config.yaml
bias: "none"
tie_embeddings: false
parallel_block: false
lr_head: 0.0136
decay_shape: "pow"
doc_mask: false
Each number is 128 + 32 x the weight over its row's rms, rounded and kept within 0 to 255. Layers, rows and columns count from 0. The size above them is the row's rms in percent of the matrix's.

# layer 2 MLP up, 2368x896, rms 0.0314, rows 2326-2365, columns 280-335
size [ 99 101 104  99  94 114 102 102 105 107  97 100  92 115 107  99  98 103  96 103 105  97  98  97 102 105 103  99  95 125 104 101 102  99 100  96 103  97 114 102]
[[140 178 122  85 193 111 118 111 176 139 136 157 150  83 145  68 122 128 134  82 175 152  79  84 160 140 120 154  94  85 151 123 159 124 160 131 126  78 142 230 148 130 146 120 154 120 111  85 138 120 193 141 158  96 116 126]
 [105  78 139 102 172 125  94 150 152 130 115  97  76 138  45 104  69 149  98 127 126 143 106  95  65 168 100 177 136 134 174 121 172 107  86 185 164 152 101  87  89 111  83 113 133 117  63 137 108 107 127 142  78 162  82 131]
 [131 107 125  66 146 106 104  95 176  78 122 111 108 148 156 122 177 138 150 121 142  80 112  78  91 120 154  92 184  95 124 145 134 128 156 103 159 100  92  91 132 159 130 173 144  83 122  83 107 125  77  87 142 130 136 148]
 [124 142 158 128 168 151 110 147 133 130 201 108 114 171 102 171 148 208  84  94  90  86 143  90 157 115 118 153 102 132 129 137 105 123 133 126 115 138 106 145 116 113 179 123 118  93 108 134 143  86 135 108 118 214 131 142]
 [158 136 178 143  83  86 189 119  79  94 113 149 169 127 143 135  68 152  95 153 155 119 126 163 109 172  91  92 139 128 129 152 158 141  88 118 134 167 133  95 119 129  87 119  92 153 143 146  98 143  85 104 159 122 118 171]
 [ 79 168 160 141 132 141 114 151 149 102 117 135 176 166 113 130 133 109 117 107 129 124 166 154 102 173 110 107 102 129 141 170 153 111 166  68 117 139 158 118 141 142 208 142 180  64 160 143 143 169  99  98 129 137 165 127]
 [168 129 150  91 158  95 150 157  98 166 123 220 126 132 172  48 131 118 210 170 104 133 162  88 104 199 142  88 119 164 166 153 171  95 127  78  66  87 116 112 104  92 116 108 124 113 145 127 156 123 179 135 138 151  83 130]
 [135 100 117  65  39  66 132 142 103 145 129 233 158 159 112 141 131 130 175 105 196 174 125 164 128 133 171 131 133 166 115 134 119 132 154 158 160 141 133 166 144 196 131 189 108 124 120 127 136 113 128 132 151  78 155 172]
 [128 160 130 148 167 146 131 157 149 126 145 143  85 105 181  87 168 105 124 151  82 113 101 131 120 117 155 142 109 102 125 124  82  93  87 152 132 186 170  66 147 172 120 178 102 123  42 158  68 151  92 148  93 108 143  55]
 [134 139 104  95 138 136 141 119 133 134 125  96 121 128  77 126  54 188 101  89 141 117 105 118 145 196 135 188 122 108 164  94 171 135 137 120 104 152  67 104 112 118 134 152 149 145 123 179  72 132 173  56 139 165 107  90]
 [132 101 137 216 173 140 150 160 156 190 178  99 110 119 164 119 111 182 150 133 133 188 131 130 128 113  87 109 150 127 135 113 139 105 101 144 155  90 144  79 166 105  81 129  96 143 150 115 132 127 140 173 145 115 125 123]
 [180 104 116 160 158 112 110 113 216 104 180  92 136 113 127 163 101 176 166 128 138 108 129 149 148 109 131 147 133 151 157 149 121 157 116 180 126 143 184  63 173 138  87  83 135 151 132 161  96 135 104  99 127 130 136 153]
 [122 164 157 164 157 147 142 125 104 141 138  97 127  63 133 185  92 117  98 104 118 180 142  88 157 158 152 104 142 135 145 132 146  85 120 139 154 130 142 158 146 106 124 184 125 158 117 133 138 146 166 127 151 104 119 122]
 [145  92  94  56  38 109 155 148 128 150 137 117 152 125 106 128  96  96 111 150  98 164 149 140  84 116 116  85 167 122 154  97  79  93 156 124 121  84  63 128 132 166  65 156  97 142 143 138  97 117 146 103 148 122  76 141]
 [117 155 104 133 183 176 142 160 182 146  44 162 138 141 153 171 125 159  88 167 114  75 115 178  86  97 114 129 166 118 110 176 112  82 157 155  97 110  84 155  64 182 127 109 124 126 110 117  95 132 113 169 106 142 183  86]
 [132 153 194  72 155 112 131  90 181 139  89  91 173 115 116 125 130 137 151 158 173 105 151  79 139 135 172 152  91 101 115  89 176 133 153 109  82 169 133 134 166  94 100  78 127 154  63 138 179  73 101 144 148 187 106 121]
 [ 97  82 137  74 123 111 133  59  86  84  88 164 135 117 114  99 130 151 137 150 116 105 143 110  47 137 115 112 161  88 109 191 175  78 116 111 120 173 115 128 132  98 171  69 149 151 177 140 169 128 119 170 136 161 156 120]
 [115 118 108 128  95  73 178  84 133 104 134 134 211 113 125 152 193 160 103  99 143 157 145 122 113 135  71 191 139 202 142  68 102 132 156 157 117 137 153 130 134 168 119  98 165 140  77 110 100 170 117 116 159 143  75 146]
 [ 80 117 138  91 117 123 133 135 153 119 140 172 196 130 128 117 168 115 137 185  96  94 134  75 162  87 161 165 175 114 156 125  78  82 109 102  83 151 130  95 106 156  60 116 134 144 142 164  53  94 108  99 139 149 137 149]
 [121 139  74  96  41 169 148 214  98 166 127 123  88 132 145 122  85 112 126 139 144 161 108  97 148 173  68 160  76 109  66 148 158 106 132 125  79 121 100 125  90 126 199 142 141  97 133  55 108 194  94 169 157 177 133 116]
 [ 96 126 133 104 117 103 197 132 128 131  61 125 149 100  71 100 117 162  97 137 175 123 121  96 119 165  99 128  49 107 107 119 108 170 120 130 110 166 173 132 151 155 119 152 110 138 134 118 121  77 125 147 160 102 137 148]
 [118 146 181 138 153 188 194  91  87 147 111 134 122 105 108  37 124 144  31 208 134 172 134 135  79 131  95 113 115 103 118 153 125 118 138 111 114 152 185 157 171 151  90  97 190 173 189 119 145  90 214 122 151 140 140  88]
 [118 103 160 161 144 124 157 147 167 193 158  78 112 130  78 111  95  90 124  73 100 158 153 129 135  91 168 186 100 171 136 110  86 171 110  89  83 122  83  79  90 151 113 151 128 155 136  99 157 128 144 104 143 138 139  65]
 [101 129 103 116 111 115  86  92 104  42 169 117 137 140  96 147 189 129  56 131  95 193  95  94 115  75 178 116  88 152 142  35 177 113 135 132  97 153 117 123 150 141 162 140 147 137 108 104  83 129 114 128 107  93 153 120]
 [ 82 131 129 104 139 139 125 146 100 118 146 139  96  99 177  67 130 141 131 110 111 112 131 132 138 125  96 169 139 124 160 137 114 138 165 118  83 127  86  46 153 125  88 156 152  90 172 182 133  92 106  93 141  68 133  85]
 [114 149 112 109 142 124 141 122 103 178 139  86 185 113  70  92 132 131 112  95 120 100  99 124 127 102  97  17 132 126 145  61 114  77 102  71  72 126 131 127 126 116 186  87  84  78 119 147 116 134 123 156  96  98 116 162]
 [ 89 161 112 186 162 156  84 150 160 152 102 145 148 142 183  76 106 162 136 100 102 125  99 107 127  87 138 110  62  82 141 109 131 161  82 150 178 153 145 151 157  41 140  34  72 128 102 141 109  52 197  85 180 156 129 137]
 [104 141 123  82 158 131 166 113 128 143 115 158 158 133  88 122  80  70 145  90 147 101 135 117 124  91 130 154  47 177 130 173 124 140  98 121 102 176 161 121 143 182 124  88 206 132 136  62 110 107 158 199 126 165  89 165]
 [100 101 121 151 177 165 171 173  65 148 144 114 189 137 115 142 146 137 131 166 126 123 158 128  60 156 113 160 130 111 135 103 151 116 128 157 152 146 115  97 124 172 121  67 167 107 104 130 169 145  88 107  86 158  80 201]
 [ 77 125 143  68 155 132 160  95 104 196 142  94 139 114 144  89 149  97 116 154 166 104 109 141 121 140 175 149 109 169 141 168 128 129 149  99  75 166 128 106 131  74 115 110 124 111  96 116 138 109 151  83 169 115 135 148]
 [150 115 146 107  81 143 115 153 112  78 160  96 170 176 106 111 127 101 135 155 111 182 147 120  73  82 141 139 127 161 130 168 125 169  76 163 137 101 103 134 126 126 192 129 144 101 117 110 162 159 115 124 144 135  67 153]
 [ 75 143 127 130 130 106 104  75 138  41 177 120 140 106 103 140 104 156 222 144 159 165 152  99 124 113 110 144  98  72 100 137 217 106 158  44 128 110 134  71 209 161 181  93  55 136  96 114 158  62 128 102  82 119 121 125]
 [132 112 209 103 100 139 177 149 105 104 162 104 184 131  76 151 158 139 137 118  58 117 129 163  83  95 167 117  89 135 150 127 140 130 103 140 177 132 146 143 156  95 136 130 122 140 187  68 112 149 100 150 103 145 156 144]
 [169 140 128  83 128 136 149 138  61 134 170 126  77 117 101 125 170 181 168 114 145 164 109 134 132 133 149 144 104 179 120 127  90  93 158 141 112 134 137 121 100 112 164  86 177 198  67 150 163 181 193 144 105 135 163 138]
 [183 143 153  18 106 108  62  88 107  81 149 113 132 158  90 111 100 107 142 100  38 164 195 105  92 109 131  90 114 151 146 142 128  62 129 143  84 140  75  97 113 123 129  62 104 126 164 140 137  81 124 107 125  92 131 134]
 [123 184 132 150 163 138 165 147 125 109 155 129  39 159 107 130 111 146 142  81 132 114 118 102  90 170 105 194 155  84  93 157 158 112  92 103 133 132 147 142 121 188 174 124 111  99 191 141 151 150 122 134 100 151  96 191]
 [107 119 133 116 121  84 120 160 103  87 116 131 160 110 166 134 162 136  91 103  72 168  97 124  89  32 108  95  88  81 131  80  97 160 104 166  79 108  74 101 105 114 159 194  90 101 146 140  95 151 151 138 163 130 112 100]
 [117 205 159 129  98  49  47 154  76 127 129 118 112 101 107 152 172 127 106 116 139 117 128 151 103  80 104 188 107 194 158 114  94 128 104  64 174 104 141 107  97 110 104 146 141  71 104 129 128 111 116 164 168 137  80 138]
 [126 114 138 180 129 146 105 135 144 102  63 118 174 144  80  79 132  84 138 182 123 123 149 134 165 131 153 127  61 178 140 146 132 190 190 122 123 141 186 183 116 121 134 119 151 165 123 141 166 130 171 139 114 113 214 133]
 [102 117 134 143 132 125 126  77 138 140 199 191 157  83 143 118 160 125 112 130  93  94 122  91 150 144 119 116 130 129 128 106 123 111  98  73  99  82  98  95 102 115 112 157 108 155 173 167 121 134 131 113 110  73  86 164]]
# layer 2 MLP down (transposed), 2368x896, rms 0.0306, rows 2326-2365, columns 280-335
size [ 98  97 108 101  96 106  96 103 105 109  97 106 102 117  98 100  99 103 102 101 105 100 100 101  99 102 102 103  95 107 104 101 104  97 101 100 100  95 108 102]
[[145 100 132 176 129 117 120  66 120 136 151 133 116 103 148 109 116 196  98 126 125 147  72 118 151  59  77 119 155 127 143  58 146  81 156 130 120 161 125 147 123 160  96 135 165 110 113 118 159 148  99 139 131  76 171 158]
 [158 190  61 178 142  90  58  78  79  80  81 110 110  72 111 127 126 134 118 132 154 124 102  87 148 134 167  90 121 123  49 162  96 104 101 156  98 141 156 124  52 119 123  93 171  68  98 170 172 109 127 139 102 162 141 147]
 [155 156 145  98 169 111 187 137 100 134 171 126 101 119 137 148 155 112 101 132 155 114 130 105 108 119 103 143 113  91 160 150 152 111  95 177 152 140 113 131 185 147 197 144 147 154 124 137 146 154 124 117 165 164 115 163]
 [141 109 138 156 144 121  89  93 151 136 115 148 100 121 153 105 146 106 174 173 159 111 147 141 163 217 139  81 132 110 116 209 144 141 120 140 151 121 151  55 163  90 152 147  60 105 129 145 124 166  93 126 182  55 136 172]
 [148 104 120 156 104  95 158 160 116 133 109 105 159 123 138 188  80 164  80  68 106 146 124  95  80 108 170 174 154 163  57 182  87 119 128 124 172  68 163 195 122  67 134 131 116 111 106 126 121  86 148 126 155 105 162 169]
 [ 56 149  75 134  94 128 155 105  98 144 128  98 170 108 154  97 150 169  89 126 113 131  93 154 117 123 123 104 127 122 148 111 121 138  91 127 126 158 138 153 130 132 146 105 175 173 198 129 110 151 141 118 102  97 157 191]
 [108 153 120 183 144 153  77  92 162 169 161 145 134 127 120 198  96 163 136  82 106 128 198  86  82 122 125 133 127 101  92 141 188 108 130 158 123  74 109 127  94 136 126  64 108  95 108 151 171 132 120  89 129 196 101 116]
 [ 89 134 167 129 101  64 159 125 132 111 116 124  96 153 132 166 135  98  85 166 247 111 141 119 181 123 114 179 110 139  79 108 137 108 144 124 148 123 128 135 135 157 103 160 131  85 109 180 112 103  99 103 181 208 168 146]
 [133 110 140 110  85 123 161 144 128 108  44 110 189 138 139  93  97  81 146 112 116 160 145 123 141 150 155 136 192 108 119 123 138 112 150 125  84 127  68  79 103 141 100 118 146  92 137 131 129 174 128 114 162 116 158 125]
 [131  82 186 135 112 162 149 105 100 139 199 152 160 213  93 156 112 149 124  98 156 126 132 119 136 122 142  80 100 105 144  78 134 166 148 157 101 114 149 160 123 117 123 130 137 152 138 164 170 146  85  86 116 109 108   0]
 [ 78 196 130 144 173  80 117 107 118 170 204  84 139 139 242 155 151 168 139  75 136 134 134 102 118 138 109 151  83 125 111 168 135 111 169 118 156 155 173 189 162 128 126  99 109 120 103 148 120  67 188 163 184 178 176 105]
 [ 95 110 129 126 111 137  62 100 103 123 117 134 103 199 147 147 125 118 119 111 123 130 168  93  94 101 151 119  60 131 170 134 117 146 172 149 161 167 127 140 116 140 159 156  65 130 174 182 177  80 106 132 128 178 116  97]
 [116 176 122 163 122 170 136 136 113 117 132 145  72 111  93 181 102 140 135 143 164 183 117 163 131 122 152 111 114 153 100  81  90 139  85 131 159  80 148  90 169 113  28  39 105 147 205 157  80 177 148 117  95 142 144  87]
 [147 120 113 100 161 167 133 146 116 148 124 126 151 187  95  76  80 147 118 111  46  99 116 102 164 148 126 183 176 193  99 159 117  85 138 109 143 117 108 149 121 134 103 149 178  98 101 106  78 123 104 158 157 159 129 150]
 [ 75 131 150 149 147 120 147 114 137 111 103 161 136  96 144 190 166 177 138 130 126 147 150 107 139 166 146 125 148  69 135 179 143 106 134 171 129 173  30 163 118  61 123 129 137 103  93 121 133 145 134 122 144 197 149 178]
 [149  88 214  82 125 140 112 104 122 140 157 137 133 118 169 170 155  46 134 182 117  89  78 173 168  61 118 152 190  79 116 115 142 140 140 100 128 111 140  94  89 142  91 120 114 106 134 155 165 124 138  81 175  95 126  98]
 [135 112 124 152 113  47 114 169 168 100 139 126 103 168 130 160  99 114  80 125 151 114 104 167 144 115 164 159  83  81 172 185 170 170 150 180 118 133 121 145 167 140 137 190 114  98 114 112 151 223 162 149 136 156 183 108]
 [117 142 140  97  92  84 184 107 193 134 119 178 204 142  73 131  86 142 110  88 116 163 145  64 148  97 133 191 172 102 156 123 132  92 141 135 107 163  84 105 145 147 175  63 142 131 100 109 140 111  97 137 148 131  82 123]
 [142  90 120 104 143 148 123 128 111 163  82 159 188 119  74 155 100 113 150 148 141  92 147  78 175  95 207 157 165 140 133 112 110 155  78 110  86 152 120 163 136 142 123  85 140 130 115 116 133 134 108 128 160 112 136 162]
 [141 160 103 101 105  98  86 108 104 118  85 155 149 113 114  83 140 143 108 148  95 102 132 135 127 160 151 191 136 122  81 174 116 116 137 106  72 127 118 169 120 186 137 132 128  96 118 122 117 121 131 137 185  89 134 136]
 [ 91 106 156 161 173 140 142 158 115  89  77  94 108 152 128 177 137 147 136 159 164 208 134 115 140 108  88  95  51 106 122 105 154 145 145 101 118  93 124 115  99 101 126  87 191 126 163 119 141 143  77 110 118  74 122  91]
 [159 109 125 123 121  88 154 225  93  85 167 149 138 170 178 125 127  84  65 132  88 141 144 114 131 129 158 120 160 194 162 181 103 125  55 124  92 162 133 117 138  77 135  91 203 108 131 145 107 119  97 136 109  91 104 173]
 [145 114 125  97 142 122 108 226 171 141 214 191 174 142 104  90 149 134 120  72 105 105 116 145 132  78 136  76 140 148 165 155 193 138  94 140 104 123  79  69 129 166 105  61 127 111  54 133 164 161  74  40 126  94 105  85]
 [161 173 121 162 138 161 116 123 145 147 147 109 129 128 101 106 137 109 106  60 152 153  99  73 177  67 157 162 147 130 131 100 107 118  84 135 167 122  85 137 152 139  77 174  44 140 113 114  98 109 143 126 142 179 179 106]
 [ 82  30 103  97 108 145 174 172 157 141 188 139 106 144  70 129 121 131 144 152 121 107  93 151 137 144 125 118 148 184 132 115 198 157  82 103 154 131 128 124 125 160 148 121 109 201 138 126 110 177 115 124 171 108 160 161]
 [137 132  68 105  99 131 159 148 140 156 141 178  66  75 129 116 133 116 126 156 126 169 106 104  90 104 132  78 116 166 132  85 139 121 147 149  75 110 105 184  77  62 136  61 113 127 112 136 120 142 110 120 120 133 178 112]
 [ 72 127 180 118 159 123 111 103 112 150 134 137  74 131 153  91 129 141 149 178 140 175 125 100 103 148 116 118  86 120 144  90 118 190  99 139 151 137 106 146 139  92  81 104 116 153 121 134 147 132 195 135 146 160 100 152]
 [101 106 117 116 126 100 150 145 107 150 113 123  71  95 148 104 126 106 186  87 117 175 127 153 125 109 101 143  99 138 139  86  95 153 138 140 142 176 101 162 116  98 124  80 130 151 107  86 131 120 161 159  92 134 157 205]
 [123  70  93 139 152  73 108 120 185  89 153 115 122 152 111 150 121  80 162 168  93 193 130  95 121 123  76 140 149 113  50 152 144 141 116 168 138 102 144 132  76 148 156 118 146  72 170  78 162  94 155 138 172 172 155 191]
 [ 91 100  83 142 162 115 120  78 111  48 143 137 174 141 133 155 104 122 157 129  89 106  99 107 138 147 132  73 101 143  98 116 179  99 103 131 141 139 157 131 133 116 130 149 155 131 135 102 113  96  89 176 107  86 132 147]
 [153 185 124 148 135 107  98 138 101 228 153 158 115 136 128 190 127 168  99 122 125  88 115 143 108 157 133 108  95 124 150  96 133  82 118 109 137  92 149 152 123 112 104 133  77 100 120 123 169 108 111 171 157 147 141 115]
 [ 93  34 151 130  82  98 138 150 111 119 124 142 151 102 142 188 135 107 102  93 165 149 135  51 134  81 153 148 120 122  98  63 128  83 168 138 113 126  86 155 170 118 135 153 130 117 135  91  87  94 116 149 163 153 120  93]
 [163  41 221 144 116 137 126  81 143 119 138 156 180 104  52 205 100 104 126 102 126 170 169 156  30 156 138 166 113 170 160 140  80 127 141  69 180 153 102 101 110 113 160 132 122 124 143 104 158 166 149 132 148 142 154 129]
 [179 121 126 116  66 207 130 119 105 148 171 175 120 128 169 170 206 121  91  63  85 134 122 123 122 161 148  97 107 121 135 134 124  54 141 175 106  96 122 133 131 199 111 141 148 140  80 121 142 138 150 106  84 181 124 139]
 [ 74 155 119 124  97  78 114 156 103  97 168 123 131 101 145  94  99  85 110 152  55 154 174 132 142 120  90 143  71 138 149 109  90 107 204 168 151 100 113 135 130  69 115 141 181 148 133  90  99 148 166 157 161 122 125 226]
 [125 146 153  62 163 189 115 175 151 141 136 154 139 181 151 122  83 125 103 128 174 125 100 164 150 113 149 207 168 147 128 150 138  61 154 126 138  71 131 109 155 165 159  99 183 162 162 120  95 150 206  98 145 131 107 122]
 [169  97 175 136 138  64 100 140  96 131  75 125 102 126 145 111 120 121 115  65  66 141 144 140 147  46  77 118 149 103 117 170 145 102 152 118 114  60 135 152 123 183 142 158 153 137 125 145  91 179 117  55 111 156 161  51]
 [107 179 194 161 168 161  83 107 141 212 115 168 105 115 122 100 198 138 158 103 120 126 107 126 107 183 140  96  96 128 128 110 135  97  69 105 172 203 102  95 100 132 146 112 133 138  49 127  97 134 118 152  84  91 158 126]
 [ 95 114 178 122 163  97 115 121 112 148  71 131 179 107 101 108 138  99 152  87 176 173 149  97 142  79 157 133  49 202 197 169 133 176 173 136  97 158 201 118 143 118 114 148 163  92 114 162 125  75 170 161 112 141 151 154]
 [ 96 121  83 133  61 137  60 157  58  68 128 131 107  64 138 151 146 129 128 137 134  89 179 107 185 149  96  48 149  73 167 153 115 101 129  74 140 152 174  96 117  93 127  54 168 216 165 144 121 130 115 195 115 107 118 134]]
# layer 2 MLP gate, 2368x896, rms 0.0312, rows 2327-2366, columns 280-335
size [ 96 115  97  97 108  91  97 107 110  91 115 105 133 108 103  94 102 102  92 119  97  96 100 100  98 105 107  95 110 106 108 101  97  95  99 103  91 102 107 100]
[[138 195 132 156 122 132 152 129 183 114 130 116 174  98 124 155 171 166 154 170 141 146 178 159 161 102 104  77 123 103 105 100 138  85 120 105 156  81 115 130  92 184 161  63 113 170 152 219 203 123 122  77 117 113 162 114]
 [116 143 134 116 147 146 140 192 127  90 150 150 142  95 122 146 120 142 176 110 129 154 139 129 145 125 114 118 125 112 113 133 159 164  69 126 135 151 169 129 195 144 104  82 103 113 141 137 166 130  80 104  85  92 124  83]
 [128 149 115 144 101 195 114 144  77  61 138 116 134 104 105 144 167 178 153 118 151 152 105  77 141 154 117 236  42  75 161 109 141 162 118 137 105  69 134 181 119 149 205 179 147  72  92 111  93 135  91 122 111 126  96  73]
 [163 127 103 152  76 159 143 135 112  72 147 180 141 128 123 131  86  54  87 174 139 119 142  88  96 134 146  92  80 103 149 121 154 120  96 164 172 114 160  79 147 144 143 141  92 124 135 164 127 150 100 102 192 104 180 149]
 [ 82 180 141 164 148 107 121 170 159 159  63 173 179 148 117 186 115 112 108 127 147 105 187 131 138 137  82 144 121 105 129  86 161 122 181 134 104 165 137 154 120 114 187 153 147 100 124  85 159 136 137 130 138  98 119 144]
 [ 77 122 136 191 114 137 157 152 117 150 166 131 182 137 167  97 124 167 167 113 145 125 129 114  92 234 164 112  93 127 147 156 157 111 108 108  83 100 190 158 138 113 199  63 110 123 134 140 138 142 132  99  97 156 153 157]
 [198 151 136 178 182 170 108 141  78  88 177  91 120 102 118 120 114 148  84 101 132 105 136 114 127 110  62 142 120  85 146 109  79 129 127 150 128 144 122 115 105  69 165 116  81  76 150 125 126 149 136 127 133 182 127 112]
 [138 175 102 138 230  97  77  98 150 112  96 139  81 147  85 152  89 172 148 148 204  89  65 166 180 129 169 148 203 140 127 131 111 144 148 156 126 161 167 102  83 171 122 187 103  96 119 122 102 140 158 184 128 143 119 148]
 [147 130 128 130 126 122 135 161  98 138 116 128 161 100 126 118 145  98 213 144  83  84 141 152 112  59 172 111 153 127 129 173  60 141 154 113 110 135 146 103 144 142 122 134 127 131  71  88 157  67  77 173 116 116 109 132]
 [105  85 131 198 162  82 170 174 128 143 121  66 130 115 180 148 113 225 154 112 138 123 123 121 118 120  89 101 117 149 129 147 124  59 127 171 139 167 153  58 141  89 121 104  89 134  74 113 111 171 146 137 136 143 158 160]
 [105 114 129 117 154 122 191 125 139 134 150 179 110 143 122 110 125  77  96 165 155 136  94 140 120 131 164 117  81 162  92 143 171 115 159 104 150 128 186 165 172 131 190 125 124 141 122  83  81 183 125  85 114  91  69 118]
 [184 147 151 108 152 133 186 109 119 164 192 148  75 112 150 149 135 145 134 161 100 132 118  97 143 154 176 130 206 150 155 152 165 118  89 130 170 149 223 129 130 118 121 130 137 100 141 147 109 182 171 124 130  72 110  84]
 [ 99 153 102 224 166 179 110 134 118 118 181  95 152 157 142 119 121 113 139 111 109 118 102 164 111 154 131 157  96 102  83 132 157 164 127 169 116 161 202 136 170  97 203 144 122  81  53 120 149 120 117 132 102 139 152  95]
 [ 92 131 107 189 154 228 112 117 188 144  32 153 118 151 172 150 149 120 104 142 103  49 103 143 126 118  94 160 180  93  96 164 131  93 158  97  61 138 121 145  78 133 186 125 126 135 153 183 116 125 103 167 137 135 196  56]
 [ 99 126 155 149 132  84 114 107 130 137 108 143 101 105  98  70 114 123 113 130 135  84  84 143  93 172 115 131 169 161 157 147  84 188 161  94  92 166 151 113 130 119 152 184 161 105 137 129 113 117 102  94 113 129 106 109]
 [165 147 108  53 154 108 146 180 113 116  60 213 138 180 108  96 139 171 151 102 154 148 155 181 147 139 160 161 164 142 109 121 139 165 138 151  98  92  54 146 119 126 127 117 157 109 109  60 174 120 101 125  99 165 108 144]
 [ 65 161 106 135 176 110  96  66 148 175 144 157 136  93  99 170 130 141  88 146 110 100  88 177 127  82 143 132 138  93  67 149 171 115 120 140  99 116  83  74 152 139 138  64 170 150 140 125 155 137 123 133  59 136 111 117]
 [121 164 137 132 135 116 109 107 143 139  91 142 214 104 117 144 156 150 145 181  94 118  81 109 176 101 129 151 149 142 156 120  98  97 142 145  77 178 147 126 137 163 100 105 139 107 164 139 125 105  74 135 118 148 210 120]
 [136 140  92 170 126 112 125 142 130 112 109  99  67 149  89 111 121  89  93 121 106 133 102  80  95 136 100 163 125 144 158 104  91 141 198  98 168  80 151 125 163  69 102 110 148 133 140 137 138  63 125  88 142 129 163 144]
 [129  86 156 115  58 125 119 143 149 129 125 146 155 117 180 181 130 126 123 130 121 126 151 169 183  67 170 136 183  98 104 100  75 123 170 126 162  63 106 157 160 162  83 147  96 151 124 135 109 170 160  68 145 116 149 146]
 [124 108 131 181 141 144 150  98  81  85 196 151  92  87 127 131 119 153  98 140 150 166 145 105 121 156 117 135 108 153 121 108 134 125 109 146  88 147 130 178 133  84 164  99 154 102 101 137  88 103  88 111 120  84 165 108]
 [148 101 131 146 125 107 133 111  97 105 111 106 108 112 110  88  78 104 153 148  85  98 123 184  90 170 104 164 129 119  67 150 124 157  76 178  48 157 149  96 156 138 114 157 127 121 131 136 134 175 108  93 144  89 126 142]
 [ 92  86 161 155 187 129 165  96 166 103 131 146  87 134  80 101 202 162 195 110  71 153 102  76 146 158 120 159  64 144 184 107 123 137 155  99 133 180 147 113 115 102 101  83 119 139 104 176 121  74 132 122  71 218 120 116]
 [106 128 100  83 206 183 160 165 102  88 161 101 130 135 109 147 157 165 160 117 143 122 122 160 112 173 121 154 162  97 108 121 157 133 152 209 151 101 118  66 168 143  81 167 143 113  68 195 188 137  81 138 201 111 148  90]
 [ 76 161 167 115  93 107  93 131 186 106 151 101 143 100 178 162 114  83  85 118 125 132 163 153 158 124 165 162 163 136 147 115  90 119 104 128 165 132 140  87 158 188 108 102 186  62  75 130  88  86 103  99 126 138 120 113]
 [167 101  97  76  96 111 161 154 133 100 116 126 148 129  49  91 175 109 141 111  71 108 115 173 131 117 162 153 148 189 144 155 140 130 149 162  90 124 129 115 111 189 172 119 187  79 117 100 136 156 143 152  94 145 160  81]
 [125 122 150 115 174 124 151 106 160 155 113 147 115 170 119 140 143 115 167 167 168  96 112 145 118 124 101 141 123 220 164 101 100  73  78 129 125 177 162  72  80 172 135 109 147 101 173 113 130 113 118 179 152 144  94  98]
 [122 171 116 101 103  67  78  73 119 131 141 154  81 115 170 130  71 110 155 121 184 165  90  90 187 139 132 127 101 146 119 164 153 106 181 169  82  79 124 150 124  81 169 203 138 131 166 145  67 138 111 199 144 100 156  61]
 [163  82 141 150  99 144 165 113 170 133 121 146  97 149 140 203  93 145 164 155 128 104 113 174 138 131  89 211 140 131 135 125 111 122 136 191 147 110 104 153 150 115 146 189 173 178 152 130  80 141  92 154  91 140 135 139]
 [174 140 200 180 136 132 117 129 142 127  95 124  81 111 149 127 111 157 114 136  67 104 169 183 140 152 186 132 149 102 169 136 132 119 199 143 157 162 213  82  68 115 152 118 154 137 134 132 150 172  85 157 159 140 147  78]
 [107 154 105 147  98 163 130 134 211 106 178 130 127 174 114 163 115 129 166 152 172 121 167 142  86  93  60 191  92 118 122  94 156 129 102 100 182 143 157 107 190 172 185 117  84 155  89 167 153  91 134  93  91  93  56 106]
 [137 139 148 105 155 110 181  96 151 116 175 109 211  98 107 115 124 116 129 126  91 132 106 146 107 123 172 160 109 101 161 112 144 156 119 149 125 126 169 166 179 151 185  58  60 116 179  58 187 126  79 138  91 108 162  91]
 [123 148 100 136 103 166 130  96 121 122 141 129  86 219 118 129 194 188  98 145 116 159  68 141 150 131 135 124 146 162 141 159 140  93 180 116  93  78 153 106 134 149 185 104 135 189 105 160 151 146 136 146  86 133 161 110]
 [149 128 196  40 124 122 103  61 145 184  90  77 103 119 184 158 158 104 163 131 111 186 142 171  90 127 105 152 142 179 129 137 102 111  79  55 110 138 114 175 167 125 170  81 103 162 141  92 203  47  82 137  66  89 146 137]
 [ 86 113  66  97 149 155 151 107 145  75 147 160 120 150 143 129 181  87 107 215 142 170 142 158 170 145 172 132 115 203 168 122 139 102 197 129 127 165  82 143 128 116 122 130 187 145 100 160 128  72 131 110 205 101 134 148]
 [135 110 130 126 142  89 184  88 117 150 130 143 120 111 107 110  66 104 127 138 118 117  97 120 172 150 199  98 149 146  77 126 121 119 127 125  82 159 111 170  44 108 128  98 161 110 102 142 120  99 117 144 165 160 143 196]
 [131 138 151  85 136 140 140 102 169  89 145 123 126 167 167  83  84 121 124 150 198 139 140 131 149 175 145  97 127  89  77 160 181 144 158 144  81 159 141  69 153 155 160 118  95 175 191 140 136 119 130 148  78  53 134 148]
 [168 111 105 184 126 123 168  96 118 126 114 167 125 143 107 163 138 117 133 122  81  68 149 182 112 147 149 104 131 127 132 149 117 168 131 141 195 118 127 167 124 123 127 150 137 144 130 125  88 120 171 139 135 129 168 136]
 [122 170 134 163 148 171  83 168 130  91 165 101 127 138  84 137 160 148 156 176 127 197  76 136 110  93  83 111 136 152 165  74  76 134 196 104 150 119  78 100 162 142  88 103 141 121 145 105 162 134 141  83 116 118  88 165]
 [ 97  91 140  81 178 202 148 146 154 135 119 111 174  92  75 114 203 150 112 130 135 153 127 207 134 134 125 122  68  94 133 149 146 106 114  89 110 107 179 163 143 123 144  94  93  85 135  86  99 122 165 104 142 132 170 146]]